python train.py --num_hidden_layers=16 --hidden_size=576 --num_attention_heads=7 --num_key_value_heads=7 --head_dim=64 --intermediate_size=1920 --vocab_size=8192 --hidden_act="geglu" --norm="rmsnorm" --norm_place="pre" --norm_eps=1e-06 --positions="rope" --rope_theta=10000.0 --rope_fraction=0.5 --qk_norm=false --attn_scale=0.125 --bias="none" --tie_word_embeddings=true --parallel_block=false --init="uniform" --init_std_qkv=0.0227 --init_std_o=0.0 --init_std_up=0.0227 --init_std_down=0.0 --optimizer="soap_variant" --learning_rate=0.00254 --lr_mult_up=1.25 --beta1=0.95 --beta2=0.95 --lr_head=0.007 --max_grad_norm=1.0 --warmup_steps=200 --schedule="wsd" --decay_fraction=0.736 --decay_shape="linear" --final_lr_fraction=0.0 --batch_tokens=262144 --max_seq_len=512 --doc_mask=true --train_tokens=902600000 --max_steps=3444 --dataset="wikipedia_en"
Each number is 128 + 24 x the weight over its row's rms, rounded and kept within 0 to 255. Layers, rows and columns count from 0. The size above them is the row's rms in percent of the matrix's.

# layer 8 MLP up, 1920x576, rms 0.0921, rows 1461-1532, columns 288-383
size [100  96  96  97 105  96 101 105  96  98  94 105 101 106  99  92 103  99  98 103 100 102 103 103 100  96  97  99 102  93 103 103 101 101  99  98 101  97  94  99  94 101 100 105 100  98 105 105 103 109 100 105 125  98 107  94  87 101 100 100 102 100  92 103 102 102 109  92 107  91  92  96]
[[120 124 120  98  96 127 122 129 131 102 109 125 156 105 132 149 170 125 132 130  94 125 106 142 105  86 128 131 117 149 141 124  84 145 105  97 142 132 148 138 118  95 130 109  93 149 184 128  93 125 154 128 124 137 127 164 143 177 137 143 121 141  66 140 153 107 112 163 141 100 115 120 144 134 156  68 127 156 136  95 154 135 139  95 118 132 117 158 158 173 122 128 178 109  65 115]
 [114 112 122 125 107 143 133  89 127 111 107 101 146 104  96 109 153 120 125 179 125 140 140 102  98 132 150 179 149 127 182 130 131 121 141 166 145 118 138 138 145 121 111 130 122 208 115  98 104 117 137 137 152  88 101 176 145 162 102 150 134 151 142 127 172 132 139  73  85  86 118 116 132 118 150 115 131  97 110  80  86 119 172 116 115 150 101 131 166 158 150 136 102 116 120 122]
 [116 165 117 146 133 114 127 134 163 111 116 136 113 122 101 142 105 158 163 134 138 171 162  88 130 122 152 104 134 115 131 154 117 116 116  80 137 155 149 148 161 132 111 154 115 129 115 150  69 164 140 121 136 129 145 137 102  88  91 130 134 129 166 121 124 119 160 142 128 152 175 167 179 140 142 124  64 133 111  93 135 103 134  69  87 145 104 135 104 134 102 103 110  93 130 120]
 [103 103 172 123 142 125 155 149 140 134 158 105 162 139 123 137 137 135 134 128 130 104 153 104 134 130 107 131 158 150 110 107 120 114 167 116 163 201 134 115 113  99  96 100 121 136 111 154 133 133 128 144 118 167 135 137 119 128 132  52 110 150 145 109 143 120 168 104 116 123 103 121 132  86 120 160 132  93 141 137 128 124 110 109 144 105 121 140 154 136 143 177  70 116 130 124]
 [177 171 149  96 112 125 111  83 159 150  99 135 103 126 100 122 135 136 132 157 112 111 118 106 103 118 149 143 159  89 118 111 129 149 165  95 134  88 147 153 116 130 122 138 114 104 132 129  99 122 171 156 141 172 159 105 151 113 106 111 119 130 101 129  98 141 140 118 166  91 114 102  85 131 113 126 129 119 105 149  83 133 152  76 117 143 127  98 115 150 143 125 130 107 168 117]
 [ 89 170 126 103 106 109 130 117  97  92  97 128 153 148 129 102 160 139 108 127 145 103 154 155 126 146 134 125 116 121 138 138 149 122 115 142 162 106 117 131  87 141 122 140  96 155  83 168  71 127 178 177 118 149 118 125 102 134 136 164 118 134 109 165 132 110  88 129 115 122 124 131 138  59 108  87  96 133 140 124 130 102 153 141  95 126 110 163 113 125  77 112 111 132 144  98]
 [113 121 122 135 117 119 179 131 112 125  97 154  74 133 124 142 113 125 102  94  82 135 136 150 115 123 140 133 125 169  63 117 128 128  91 151  95 148 187  63 142 126 133 189 139 127 126 136 148 135 133 144 172 116 107  94 113 114 177 112 131 111 101 126  96 122  89 118 101 134 164  85 144 111 119 121 130 131 162 143 114 109 112 122 129 122 129 118 117 126  98 125 140 156 127  96]
 [126  99 173 151 148 115 145 116 121 174 183 149 132  90 159 121 165 166 148 114 107 169 135 116 167  92 135 158  94 136 141 120 117 155 163 119 140  96 132 117 114 146 130 141 117  77 135 144 123 136  74 118 109  86 112 144 102 166 184 118 142 128 136 123 154 124 125 159 117  80 159 129 135 124 180 141 158 120 135 147 120 135  98 112 141 119 129 129 109 132 125 135  98 132 139  88]
 [ 96 146 123  98 109  84 158 107 135 136 181 106 149 135 129 108 112 112 188 105 104  86 146 116  67 110 143 117 103 139 146 130 145  94 153 101 150 152  76 141  97 138 127 134 131 119 136 100 139 131 108 155 130 113 130 122 129 145 139 116 107  98 102 172 185  97 115  89 118  98 103 138 130 136 127 155 106 152  93 144 165 108 139 111 151 116 129 138 137 146 172 100 114 145 121 136]
 [121 132 109 107 130  86 104 152 132  91 117 141  90 134 157  75 122 161 103 145 152 103 147 111 114 137 136 130 136 117  91 134 112 101 128 143  96 139 109 156 121 112 110 129 129 129 120 137 123  97 124 118  98 115  93 131  82 124 107 148 137 131 124 119 102 136 109 148 157 174 160 155 109  92 113 118 122 125 139 137 159 145 100  61 117 114  96 156 152 153 132 119 150 130 150  94]
 [151 134 117 116 120 115 115 128 157 103 100 159 151 117 118 140 135 171  98 158 107 134 146 117 119 128 132 104 133 154 149  89 173 123 132 141  89 131 140 120 118 133  81 157 122 122  98 105 141  83  81 155 120 106 121 119 116 121 126 117 139 140 120 125 112 116  92 140 144  76 120 104 141 132 105 153 129 171 153 129 144 113 181 116 121 114 144  95 124 146 164 105 149 126 119 134]
 [157 134 133 148 126  71  76 139  88 150 112 127 130  82 129 150 108 145 150  63 109 152 137 174 134  99  99 143 126 121 149 116 102 168 127 131 133 156  82 147 135  89 147 150 116 117 139 143 119 133 143 157 116 139  88 104 170 121 119 121 129 142  87 109 111 121 136 125 135 193 136 147 140 146 121 102 104 193 116 123 149 103 136 174 101 136  82 141  88 154 141 149 117 122 127 137]
 [128 115 145 119 123 158 126  80 144 141 148  97 146  84 115 106 134 121 164 154  86 146 124 127 134 145 107 145 114 110 163 155 112 117 104 107 140  81 122 121 134 115 129 118  69 131 159 149 128 128 143 146 120 125 113 150 145 147 127 131 129 155 119 172 157 163  96 101 111 111 130 118 135 100 117 158 124 109 100 104 128 144 131 122 113  73 121 132 121 158  97 107  72 140 146 127]
 [ 94 136 156 132 139 125  96 115 130 117 126 131 110 130 177 137 115 120 130  89  90 121 135 137 142 144  91 134 115 120 169 138 125  77 129 122 110 114 144 124 129 143 143 107 135  80 140 131 157 120 135 136 130 112 109 143 130 131 138 122 183 167 153 138 123 125 127 150 142 164 139 114 164 121 106 141 127 124  98  95 125 168  73 116 134 168 137 120 110 133 130 153 117 106 142 127]
 [124  80 117 151 127  91 153  77 112 179 172 140 101 133 127 130 115 110 171 153 158 144 107 122 155 147 153 135 118  68 135 164  99  91 152 102  88 111 108  82 177 109 163 150 110 119 156 124 136 141 104 157 124 102 145 124 149 115 142 129 168 132 142  79 148 134 179 162 111 124 132 115 128 147 171  52 156 111 124 123 140 108 153 147 112 103 118 107 104 106 162 146  79 173 135 148]
 [125 128 127 157 112  90 139 156 158 100  92 139 124 161 126 148 122 139 130  91  93 106 134 127 129 122 158 150 143 123 123 105  97 148 114 139 106 140 125  84  86 185 103 148 123 121 135 134 152 156 124 137 147 131 147  99 110 103 140 146 100 123 125 143 122 136 124 126 150 150 124 140 140  65  93 107 120 140  90 140 122 120 142 149 166 105 115 132  77 121 114 129 171 106 171 136]
 [122  91 110 133 130 107 140 154  77 171 108  61 109 131 119 149 128 115 169 113 125 114 152 163 162 139 107 128 145 122  95 128 151 101 139 120 131 137 144 116 146 143  86 157  78 132 138 133 134 104 133 127 155 104 131 110  76 112 117  94 126 129 107  94 101 142 134 149 106 120 109 124 145 140 130 154 139 135 126 131 104 127  88 126  87 143 123 116 156  79 146 111 148  96  81 133]
 [105 115 135 123 150 123 130 149 143 127 125 130 123 138 133 193 139  93  71 111 117 143 142 124  95 131 103 166 163 133 134 135 110 113 151 121 120 123 148 155 106 115  77  93 123 144 137 150 112 120 172 103 109 143 128  88 162 119 134 146  88 131  95 150 119 128 111 109 147 134 139 169 112  97 151 156 112 173 134 191 150 118 155  87 134 123 153 128 108 159 138 136 138 153 124 130]
 [ 97 131 119 123 124 176 116 103 115  76 106 137 142 188 124 140  95 101 142 151  98  92  99 100 158 115 104  83 122 155 144 125 172 141  86 113 161 142 131  80 106 133 153 130 143  71 103 140 111 155 128 102 163  88 122 107 157 118 175 128 103 133  99 113 114 152 138 131 144 115 127  58 109 103 117 121 118 129 117 165 105 121 139 185 122  98 123 110 138 143  95 145 108 134 140 119]
 [131 139 164 151 153 131 145  80 172 136 121 106 115 108 178 128  93 110 143 134 141 142 139 157 112 107  52 144 120 137 111 134 142 153 131 148 131  95 134 161 139 121 143 136 115 105 166 127 140 183 158 155 116 141 172 152 131 114 144 122 152 123 108 119  92 122 114  94 119 126  86 103 126  89 118 159 119 129 130 120 112 122 165 162 123  88 124 197 127 121 158 127 145 167 136 149]
 [142 127 131 145 126 164 107 112 109 100  94 109 136 129 108 124 100 103 120 161 133 140 176 120 122 190 121 122 144 115 136 127 156 138 141 130 120 110  88 114  88  62  76 121 150 140 126 119 150 157 134 187 116  74 142 153  95 116 114 145 154 129  93 151 102 129 160 154 120 123 132 140 125 145 124 115 127 105 112  93 164  94 133 145  81 162 115  97 142 121 121 148 137 141 107  97]
 [133 119 114 159 147 152  96 144 106 161 120 132 128 106  79 137 162 112 135 172  98 151 101 144  89 133 126 167  97 145 134  98 117  99 120 115  99 113  60 131 109  83 106 132 143 142 123 114 120  76 123 135 118 109 120  99 148 141 134 167  78 118  95 123 150 104 122 133  64 166 121 127 108 117 142 187 165 137 168  93 134  65 113 128 120 132 132  68 121 130 107  89  97 122  95 143]
 [147 153  83 155 161 176  73  88 109 142 102 160 129 144 109 126 149 140 167 166 114 176  98 150 135 126  94 106  91 176 156 114 126 115 123 160  95 141 148 145 113 124 151 126 133 133 119 131 128 132 120 155 137 135 131 116 132 159 161 124 103 123 171  59 126 124 146 164 139  69  96 133  75 131 104 126 138  87 115 124  92 136 145 145 125 125 150 132 153 164 119 118 116 134 134 140]
 [136 108  97  98 147 128 144 118  94 147 143 147 113 122 104 122 119 174 149 100 143 129 144 132  97 112 114 137 158 153 126 141 173 135 157 148 205  99 110 192 136 139 157 136 109 121 149  75  99 132 133  83 153 110 116 124 120 168  93  88 114 103  91 116 158 111 106 104 113 154 133 106 103 117 128 127  67 174 147 143  89 153 148 155 128 128 105 120 121 116 148 123 102 124 165 125]
 [139 118 118 130 149 122 120  97 108 103 135 145 108 142 107 141  65 109 116 101 181 147  95 119 116 102  96 123 123 110 118 128 141  90 141 152 161  71 147 123 133 100 128 134 144 168 133 129 125 103 138 105 122 116 110 102 112  75 109 128  82 133 128 152 123 138 140 162 114 131 104 141 113 144 134 119  94 107  47 132  86 133 142 118  66 103  85 122 110 146 154 114 115 121 120 108]
 [157 110 143 106 124 131 154 168 128 102 143 171 112 127 119 122 133 138 111 149 140 134 124 131 121 147  92 149 122 139 147 152 108 150 114 134 132 171 161 130 131 156 159 115 141 178 121  83 139 130 161 129 171 140 103 130  74 105 108 162 137 110  55  80 136 129 154 103 141 130 108 177 146 135 140 129  96 129 147 120 111  94 118 178 149 127 117 121 104 118  93 122 108 129  97 136]
 [ 96 126 129 133 114 122 119 125 154 115 142 110 109 128 114 142 150 128 158 116 155  91 137  95 137 136 132 112 144 144 136 145 117 161  89 122 115 108 126 108 160 113 139 108 179 161 175 156 144 134 156 156 137 162 100 101 153 124 157 151 117 136 146 106 124 133 156 136 109 140 189 127 157 158 124 101 109 130 153 152 132 151 133 151 137 127 116 124 133 159  97  75 124 115 115  75]
 [133  78 124 135 130 128 135 107 153 116 138 127 166 160  98 134  73 116  83 107 110 119 124 164 134 147 108 127 101 167 100  93 134 128 124 110 119 122 160 144  89 135 168 130 147 142 165 135 151 157 163 133 110  88 140 151 114 118  82 170 122 144 124 128 112 128 106 102 162 115 157 138 146  86  80 117 148 115 150  85 142 129 135  95 145 183 136 108 128 119 164 143 126 125 126 182]
 [130 109 159 125 170 117 163 109 173 121 119 134 126 183 165 130 167 108 137 139 148 164 142 166 146 130 126 122 133 108 116 118 149 130 136  96 133 128 125 100  99 123  73 143 114 149  99 114 101 118 138 129 101 111 116 133 144 148 162 110 194 157 112 109 121 142 108 111 124 113 155 136 130 125  85 131 112 135 121 143 151 115  93 179 156 134 101 170  82  73 121 118 100 175 134 131]
 [ 86 127 124 134 116 122 125 148  99 131 142 147 128 121 101 123 107 127  98 121 120 148 153 103 132 199 148 118 157 133 107  94 181 142 130 136 101 166 101 168 167 153 139 123 148  90 123 118 141 123 149 127 133 114 134 132 179 165 113  81  86 173 105 123 175 128 106 154 148 131 134 179  91 124 106 156 166 169 157 107 125 142 119 117  70 129 123 138 143 130 136 146 145 112 152 159]
 [115 186  98 106 114 123 132 123 103 112 147 139 119 127 117  79 148 155 150 125 130 120 118 150  86 114 111  99 118 128  93 159 137 119 102 102 141 167 158 105 143 144 168 157 114 196 161 112 113 121 143 174 115 153 121 114 153 155  91 100 121 192 138 144  94 129  99 133 107 127 133 126 132 147 119 137 137  95 124 144 101 147 155 100 112 130 142 132 115 116 129  91 156 147 126 120]
 [124 131 166 129 144  86 152 101 138 111 126 126 123 153 105 108 172 104 133 158 158 146 142 125 151 189 141 156 135 107 127 131 145 155 144 125 108 135 163 112 140  98 121 105 157 150 100 166 136 139 150 111 140 142 144 113 134 147 148 111  89 105 101  85 165 106 162 103 105 140 118 125  98 147 128 115  98 134 104 141 130 156 146 134 116 157  87 107 188 127 142 137 150 134 107 105]
 [ 85 143 110  94 116 135  92 120 143 107 107 167 151 132 164 110 136  87  97 106 143 110 128 151  97 100 114 140 148  70 155 144 148 133 110 108 114 183 139 158 142 126  88 140 146 116  95 132  80 125 141 132 120 136 125 146 132  83 120 110 101 102 178 107 101 107 110  87 137 141 123 152  71 126 127 140 101 106 151 138 128 128 120 137 139 119 176 136 143 114 115 121 122  81  98 121]
 [131  93 115 139 142 149 151  94 142 131 142 126 104 140 131 110 128 120 114 165 114 129 136  91  81 114 120 127 132 150 128  89  91 130 114 122 127 142 103 120 127 110 161 131  53 162 139 117 152 116 127 135 105 154 155 132  95 110 125 120 165 145 149 124 108 137 184  85 101 113 148 119 110 138 103 108 135 108 157 116 195 114 159 126 139 147 126 123  96 122 116 106 130 117  83 124]
 [149 102 149 117 171 131 144 149 166 164 153 110 130 127  89 161 131 148 134 130 122 120 141 143 100  85 152 132 161 118 134 153 138 112 104 154 105 116 125 146 146 112 105  91 110 127  97 111 141 132 117 127 135 155 125 136 145 122 131 142 150 104 120 174 144 142 120 146 130 146 100 129 111 175 119 136 113 171 117 102 125 151 127 136 139 101 163 139 134 141 156 134 131 146 142 144]
 [140 144 110 156 108 154 160 157 116 108 142 125 144 113 131 150 100 135 127 131 160 136  97 175 127 134  90  97 157 144 120 146 120 119 133 125 108 109 127 137 103 150 137 121 150  92 156  83 152 116 136 122 113 160 119 168 145 121 130 122 140 150 138 149 102  92 120  77 157 112 141 140 174 154 146  90  95 129 164  88 119 110  53  86 120 106  88 114 104 155 127 138 107 147 129 128]
 [111 117 151  99 133 109 144 178  96  92 155 102 130 134  82 141 120 134 142 128 140 197 133 127 156 126 124 105 113 140 119 107 155  67 161 133 113 121 126 140 122 143 104 126  94 137 156 190 152  84 172 121 147  91  80 143 133 117 150 141 147 110 104 143 143 130 143 114 147 109 152 142 123 121 181 150 117 111  97 108 131 160 153 127 129 106 141 161 121 121 107  73 121 131 173 186]
 [135 111 163 138 174 128 132 132 159  95 137 150 108 139 117 112 118 153 166 101 115 134 151 110 103 146 154 155 155 118 113  91 153 108 143 135  96 114 141  83 138  97 147 111 132  85 126 146 109 112 118 125 160 126 152 158  97 121  99 140  96 157 116  82 156 101 148 138 177 119 121 137 118 140 166 128 148 165 153 101 156 148 145 107 101 143 123 136 118 113 100 155 134 111 148 159]
 [137 136 134 132 133 162 139 125  59 159 138 176 154 150 112 144  74 129 143 104 144 112 165 126 135 122 153 115 107  99 138 123 149 159 139  72 107 147 176 102 134 120 103 123 112 155 124 124 154 116 100 154 112 143 115 126 120  98 124  93 133  94 107  98 128 120 146 128 172 182 138 142  94 130 105 121  89 132 130 101 134 125 102 114 112  94 132 124 134 137 168 108 155 146 111 165]
 [140 163 147  99 113  52 112 159 162 114  98 118 109  79 111 137 135 121 156  67 154 138 124 149 133 139 108 169  79 139 126 130 132 146 110 161  95 122 152  86 114 105 126 172 114 133 179 105 103 125 210 122 153 116 150 105  91 126 148 101 116 120  78 119 124 111 127 177 168 136 150 136 135 128 107 111 127 153 130 142 169 136 125  95 132 115  98 138 154 105  88 114 101 152 119 108]
 [130 128 128 118 110 197 109 169 106 104 116 125 142 121 116  95 131 137 106 120 111 150 111 111 119 162 195  93 161 152 148 118 100  92  95 169  71 145 150 136 131 122 126 156 132 111 112 134 128  85 106 125 127 117 135 119 144 155 130 132 109  79  97  88 140  98  98  89  78 105 125 141 148 114 114 166 128 135 127 146 101 130 114 113 121 119 138 136 127 115 142 144 146 109 112 114]
 [160 106 140 104 151 150 147 147 147 132 113 166 147 163 135 156 117 154 151  86  99 145 103 120 125 100 112 142 103 131 152 122  88 148 142 119 143 133 119 120 117 120 160 109  84 155  96 148 146 108 126 103 132 147 203 183 149 128 123 156 138  79 145 119 136 128 152 101 167 138 152 126 108 143 114 131  87 102 136 140 148 140  99 129  93 155 130  85 123 132 144 140 130 139  85 172]
 [182  98 105 157 125 147 141 144 121 192 147 177 170 142 116 105  80 137 126 125 132 138 109 129 104 127 158 121 139 171 119 103  90 129 139 123 142  98 122 109 151 140 115 100 123 169 128 103 109 145  94 162 144 122 136 108 135 160 143 151 128 152 137 134 156 126 154 136 133 139 128 120 109 153 140 174 166 129 141 108 140 161 127 132 123 121  89 113 104 120 102 158 112 152 104 126]
 [133 154 140 117 117  92 127 124 151 161 150 126 114 121 117 151 117 112 129 135 180 116 142 144 133 125 136 140  83 133 127  83 104 114 132 115 155 112 117 134 149 145 145 133 141 107 136 101 117 152 108 132 139 123 192 154  77 144 133 138 109  59 150  78 137 104 130 129 118  92 130 156 126 148 130 122  98 152 115 125  86 123 105 110 148 105 114 161 120 105 163 113 131  94 153 106]
 [123 133 141 132 132 124 143 113  88 139 166 133 128 161 107 160 137 130 124  93  86 120 133 129 122  96 152 140 146 114 123 136 119 106 128 102 109 135 126 151 116 163 153  92 109 109 155 122 145 121 121 111 120  83 131 173 154 121  78 113 201 159 125 169  96  97 126 121 107 125 142 117 113 126 118 100 118 113 124 121  93 171 122 110  89 135 107 132  81 114 111 151 150  75  98 104]
 [138 163 109 102 121 156 150 103 130 155 121 120 141 142  98 126 117 116 149 161 166 130  78 100  69 117 119 113 121 144 106 113 111 167  98 109 149 117 151 128  97 125  92 129  85 135 171 116  73 144 125 176 146 180 124 145 125 125  71 127 146 134  92 115 144  78 119 127 144 144 132 134 111 109 163 110 138 124 118 144 143 179 129 141 185 104 119  86 125  98 100 100 144 122 142 108]
 [110 123 124 132 113 123 143 143 137 130 160 100  97 188 116 125 103 142 134 122 129 129 119 103 146 155 120 157 110 129  98 121 155 160 156 171 112  94 145 133 137 130  94 119 113 128 155 180 109  89 125 150 117 128 133  98 144 171 129 139 129 166  87  93 149 136 170 105 159 146 124 131  97 114 102 130 128 148 125 129 157 128 137  98 103 142 171 122 134 166 109 140 137 109 156 127]
 [104 133 138  80 113 142 110  84 140 167 157 126  96 147 120 126 140 133 105  62 115 130 147 138 106 127 157 146 140 115 146  84 128 116 124 119 115 137 118  75 167 122 126 108 137 149 141 141 148 130 147  95 140 152 148  88 167 118 141  98 179 127 120 114 129 127 137 111 142 133 147  93 138 139 128 168 128 136 182 121 142 105 113 139 111 155 124 121 130 124 117 135 136 104 105 159]
 [123 162 162 130  83 175 107 136 145 143  91 149 150 107 150 160 111 120 101 118 132 146 201 131 114 133 130 142 104  95 130 164 112 146 100  99 133 129  87 137 176 120 111 143 176 141 147 133 127 150  89 148 147 100 146 140 110 106 135 113 157 137 131 133 133 151 139 192 105 129 177 139 139 153 135 106  97 169 114 124 133 154 103  97 153 130 103 143 146  81 105 129 153 114 106 113]
 [129 104 149 155 136  98 130 140 127 147 178 134 137 108 130 174 122 110 104 108  84 135 127 136  88 164 107 120 128 164 142 141 149 121 115 121 143 114 114 164 164 131 133 150 124 134 122  93  82 158 136 117  83 138 122 126 113  90 151 132 140 146 149 134 151 135 128 110 145 108 124 107 133 142 156 141  90 137 161 126 141 118 118 121  96 171 130 133 109 138 109 107 147 161 143 127]
 [159  92  85  90 139 126 143 131 130 126 176 110 170 156 142 135  95  70  88 133 145 113 123 123 114 144 143 160 138 132 132 135 105 118 109 156 158 146 145 123 136 108 139 116 143 117 117 101 111 112 123 124 108 174 130 138 132 102 173  96 148  81 129 121 134 144 137 139 122 127 172 109 143 144 109 104  94  86 138  96 138 141  92  61 140  82 124 148 146 162 116 128 145 123 135 196]
 [115 157 160  94 139 121 103 178 149 124 116 145 120 161  80 126 143 144 157 173 126 107 149 133 146 131  89 147 133 131 153 164 139 130 114 135 126 111 153 146 127 125  93 164 118 163 141 144 134 157 127 126  95 126 119 151 142 106  99 102 136 131 162 165 152 122 128 144 111 134 105 128  83 164 112 140 133 136 132 139 122 140 109  99  76 132 107 138 133 120 114 116 146 140 180 118]
 [138 137 144  87  88 105 103 118  96 142 133 121  99 114 145 107 168 169 113 102 108 141 113 166 181 116 123 163 118 151 175 110 142 134 129 135 139 120 122 103 117 155 128  96 121  99 127 156 140 141 148 108 140 144 113 120 155 168 165 126 154 129 120 130 124 132 159 171 153 115  94 139 109  90 103 158 152 154 100 108 127  87 136 150 129 116 126 110  63 146 130 128 139  93 141 144]
 [ 82 170 120 121 139 112 122 128 118  91  96 133 115 217 112 107 144  99 119  98 158 138 117 112 145 117 154 128 138 157 120 124 170 100 147 124 120 138 124 134 148  98 138 193 131 112 126 133 117  60 149 191 128 160  89 105  83 117 103 160 118 150 123 148 136 146 104 127 139 116 106 142 129  97 131 127 136 116 149 137 179 133 131 145 180 119 131 107 156 154  97 136  95 137 121 123]
 [105 153 111 104 139 120  99 138 112 125 129 133 179  98  88 129 111  97 118 155 110  90 140 139 113 103 123 111 152 122 135 138 109 148 150 120 100 108 102 147 106 115 114 149  97 150 144  90 106  99 128 147 123 137 108 138 120 137 126 141 176 116 128  91 135 103 157  72 112 142 141 136  83 121 177 112 116 116 128 122 132 132 132 142 149 120 139 179  85 118 137 135 160 134 122 113]
 [124 139 161 109  91 116 148 107  91 121 109  99 114 134 143 119 139 110 150 132 155 125 127 106 106 108 120 137 136 152 133 143 141 113 137  93 127 131 120 129 124 127 139 133 162 133 146  96  89 109 177  98 172  80 168 133 153 119 109 132  88 120 104 173 135  73 118 140 138 132 109 199 130 145 102 148 130 144 142 110 114  72 135 142 112  92 141 115 129 162 123 144 153 125 153 132]
 [119 144 150 137 153 127 133  94 133 154 159  76 116  96 168 138 156 129 148 155  78 164 118 101 113 120  98 155 119 143 113 160  99 144 144  94 142 136 143 152  94 106 146 130 109 146 140 140 124 125 181 111 116 139 155  80 150 131 128  79 114 142 156 136 121 138 137 155 146 114 114 129 158 142 130 163 165 104  91 165 146 101 133 140 137 157 128  70 144 119 111  80 150 121 113 118]
 [106  88 154 126 160 122 123 105 113  59 122 136 180  99 132 101 102 130 142 102 124 112 151 171 144 144 116  93 113 113 122 104 117 115 120 139 118 142 152 144 104 132 113 151 138 101 129 133 118 143 141 158 179 131 175 129 128 124 123 162 158 113 152 134 132 116 126 104 120 162 111  87 103 109 146 106  99 170 139 129 121 146  98 172 128 121 127 114 104 109  93 129 113 143 139 133]
 [181 189 140 144 108 112 162 118 101 123  98 131 114 160 104 144 126  94 115  87 129 153 114 167 115 188 117 133  85 111 131 111 134  98 121 110 107 135  83 120 102 120 116 116  93 136 140 153 125  82 178  94  44 141  94 118 108 112 149 101 138 115 136  89 123 118 142 130 110 145 119 125  99 106 136 111 158 153 159 147 125  86 131 140 139 111 159 101 108 132 155 131 137 110 149 193]
 [121 126 122 128 101 121  86 147  86 135 140  91 143 122 122 108 129 155 136  96 145 163 177 148 156 133 114 132 120 138 126 187 136  97 118 102 125 126 111 157 155 186 149 139 148  76 144 116 149 146 106 119 133 121 172 129 157 129  51 145 121 164 125 105 141  99  99 116 106 129  93  56 104 174 128 140 137 115 172 124 169 112 136 124 120 109 119 128 120 126 136 120 132 150 146 139]
 [112 106 127 110 121 142 126 109  96 125 176 129 171 133 156 136 149 116  79  93 145 127 106 133  98 112 102 172 182 136 121 116 165  93 153 151 108 100 115 156 113 162 163 133 149 100 156 147 145 126 177 131 148 125 123 138 104 145 144 122 130 124  98  84 104 172  95 133 122 139  80 177 122 110 121  95 102 124 133 179 129 107 146 159 113 121 152 106 136  74 125 123 148 126 142 110]
 [151 102 136 138 122 145 114 140 151 106 122  94 138 118 171 101 156 133 130 118 139  94 121 158 127 145 113 163 132 151 154 117 114  92 170 112 125 121 151  70 129 137  93 108 100 128 106 156 124 131 160 123 161 130 157 145 142 148  91 110 112 132  88 137 148 142 132 135 126 142 112 122 125 157 136 155 129 102 111 133 178 157  96 182 138 118 171 148 151 172 111 155 185 183 152 153]
 [126 112 133 110 148 126 112 120 153 130 109 130 179 184 154  96 137 130 141  88 171 152 149  80  88 167 125 121 148 151 159 134 135 133 137 134 130 150 126 153 132 121 139 141 157 117 138 133 131 129 168 135 163  81  67 109 126  99 119 108 109 111 143 132  93 181 150 173 107 103 158 114 104  84 147 128 139 137 110 120 135 135 112 145 138 110  91 137 131 106 118 150 134 119 111 132]
 [ 56 113 126 186 116 111 174 151 149 153 111 157 130  84 117 134 118 151 124  97 134 150 126 143  73 105 113 136 113  81 132 110  92  99  95 106 152 126  79 141 124 103  72 121 150 101 100 143 147 132 144 108 119 152 165 119 132 128 130 114 130 133 128 121 111 146 119 153 122 178 173  94 125 135 166 130 132 132 159  95 177 147 151 115 167 117 130 161 154 150 165 185 112 125 143 133]
 [116  77 133 142 103 120 170 109  70 159 135 123 122 124 107 147 151 134  77 125 114 102 130 155 108 199 145 126 136 129 127 113 154 137 134 147 112 125 134 144  90  81 112 169 156 148 126 133 102 114 104 127 154 101 122 111 118 142 116 132 114 122  97 119  88 122 121 129 134 149  94 110 171  94 121 106 132 120  98 137 113 140 111 126 127 103 125 115  89 136 174 123 125 108 127 134]
 [118 146 114 106 131 131 135 159 135  80 137 101 141 122 152 193 129 153 124 119 155 130 104 101  97 150 118 131 166 125 125 114 169 135 171 165 134 133 132 166 115 127  85 107 135 124 118 129  93 117 112 182 151 105 102 114 109 162 120  82 176 135 142 106 156 115 130 135 143 159 129 113 116 154 112  74 132 139 117 123 137 111 118  91 136 111 118 160 129 142 110 157 127  97  99 154]
 [107 129 107 111 106 135 148 138  98 142 137  95 144  82 203 127 112  92 120 109 165 127 132 158  95 173 141 105 161 151 140 137 117 105 196 109  99 154 172 124 131 102 135 133 146 152 177 111  96 118 125 135 150 134 105 102 137 101 114  98 127 118 123 167 142 125 135 110  74 138 142 133 135 100 110 140 120 146 132 145 117  98 126 109 107  92 123 124  80 157 142 138 129 117 143 174]
 [144 132  75 118 137 101 164 123 134 143 103 123 146 129 110 125 154 145 144 129  90 132  84 113 104  58  89 116 147 111 126 149 172  99 145 102 107 142 149 145 142 171 109 119 157 115 123 133 155 159 186 119  76  76  99 102 136 144 109  85 155 178  95 138 106 113 103 130  97 118 170  89 139 116 144  62 140 125  96 103 131 119 156 148  90 145 127 111 121 114 154 144 123 149 130 156]
 [106  99  90 128 101 117 124 149 103 160 103 139 108 135 129 107 135  90 129 113 136 169  96 112 152 109  86 120  97 126 157 142  91 159 127 109 160 126 130 149 137 125 130 135 110  77 157 155 118 141 152 129 114  37 148 135 124 108  87 102  96 134 155 143 154 178 119 115 138 114 146 148 115 106 144 141 124 126 153 143 154 116 111 121 114 100  87 156  95 135 137 140 128 101  74 135]
 [139 127  98 126 119 143 139 154 138 120 122 110 119 100 124 139 101 154 128 128  87 149 120 137 159 128 134 122 152  86 123 146 101 128 111 124 100 108 167 155 106 157 154 123 134 123 120 101 109  98 154 165 126 109 173 138  96 154 134 104 181  97 138 135 145  90 188 117 133 179 128 155 146  97 139 118 112 102 119 137 113 107 115 102 127 145 110 132 130 111 112 133 170 158 145 146]
 [123 176 110  92 137 125 173 160  81 145 129 131 123  99 130 132 129 136 131 106 114 120 134 153 122 115 126 124 108 138 123 113 135 109 163 149 108 146 113 154 132 130 136 161 134 173 172 159 118 150  76 225 108 147 135 136 117 154 130 125 106 111 151 118 165 112 160 112 142 119 122 143 127 137 122  82 124 130 101 172 145 110 137  98 110 123  98 130 106 156 133 106 124 149  95 117]
 [115 102 123 122 137 113 149 117 160 121  98 153 139 122 120 109 191 147 132 119 137 167 128 133 155 135  86 129 167 122  82 147 129 134 139 123 137  99 125 111  79 107 108 115 143 100 169 111 139 122 122  96 155 165 107 141 157 136  68 151  81 125 135 102 175 102 183 114 122 123  64  90 113  94 134 122 133  83 122 158 171 137 154 133 155 137 110 124 150 137  93 135 148 134 137 158]]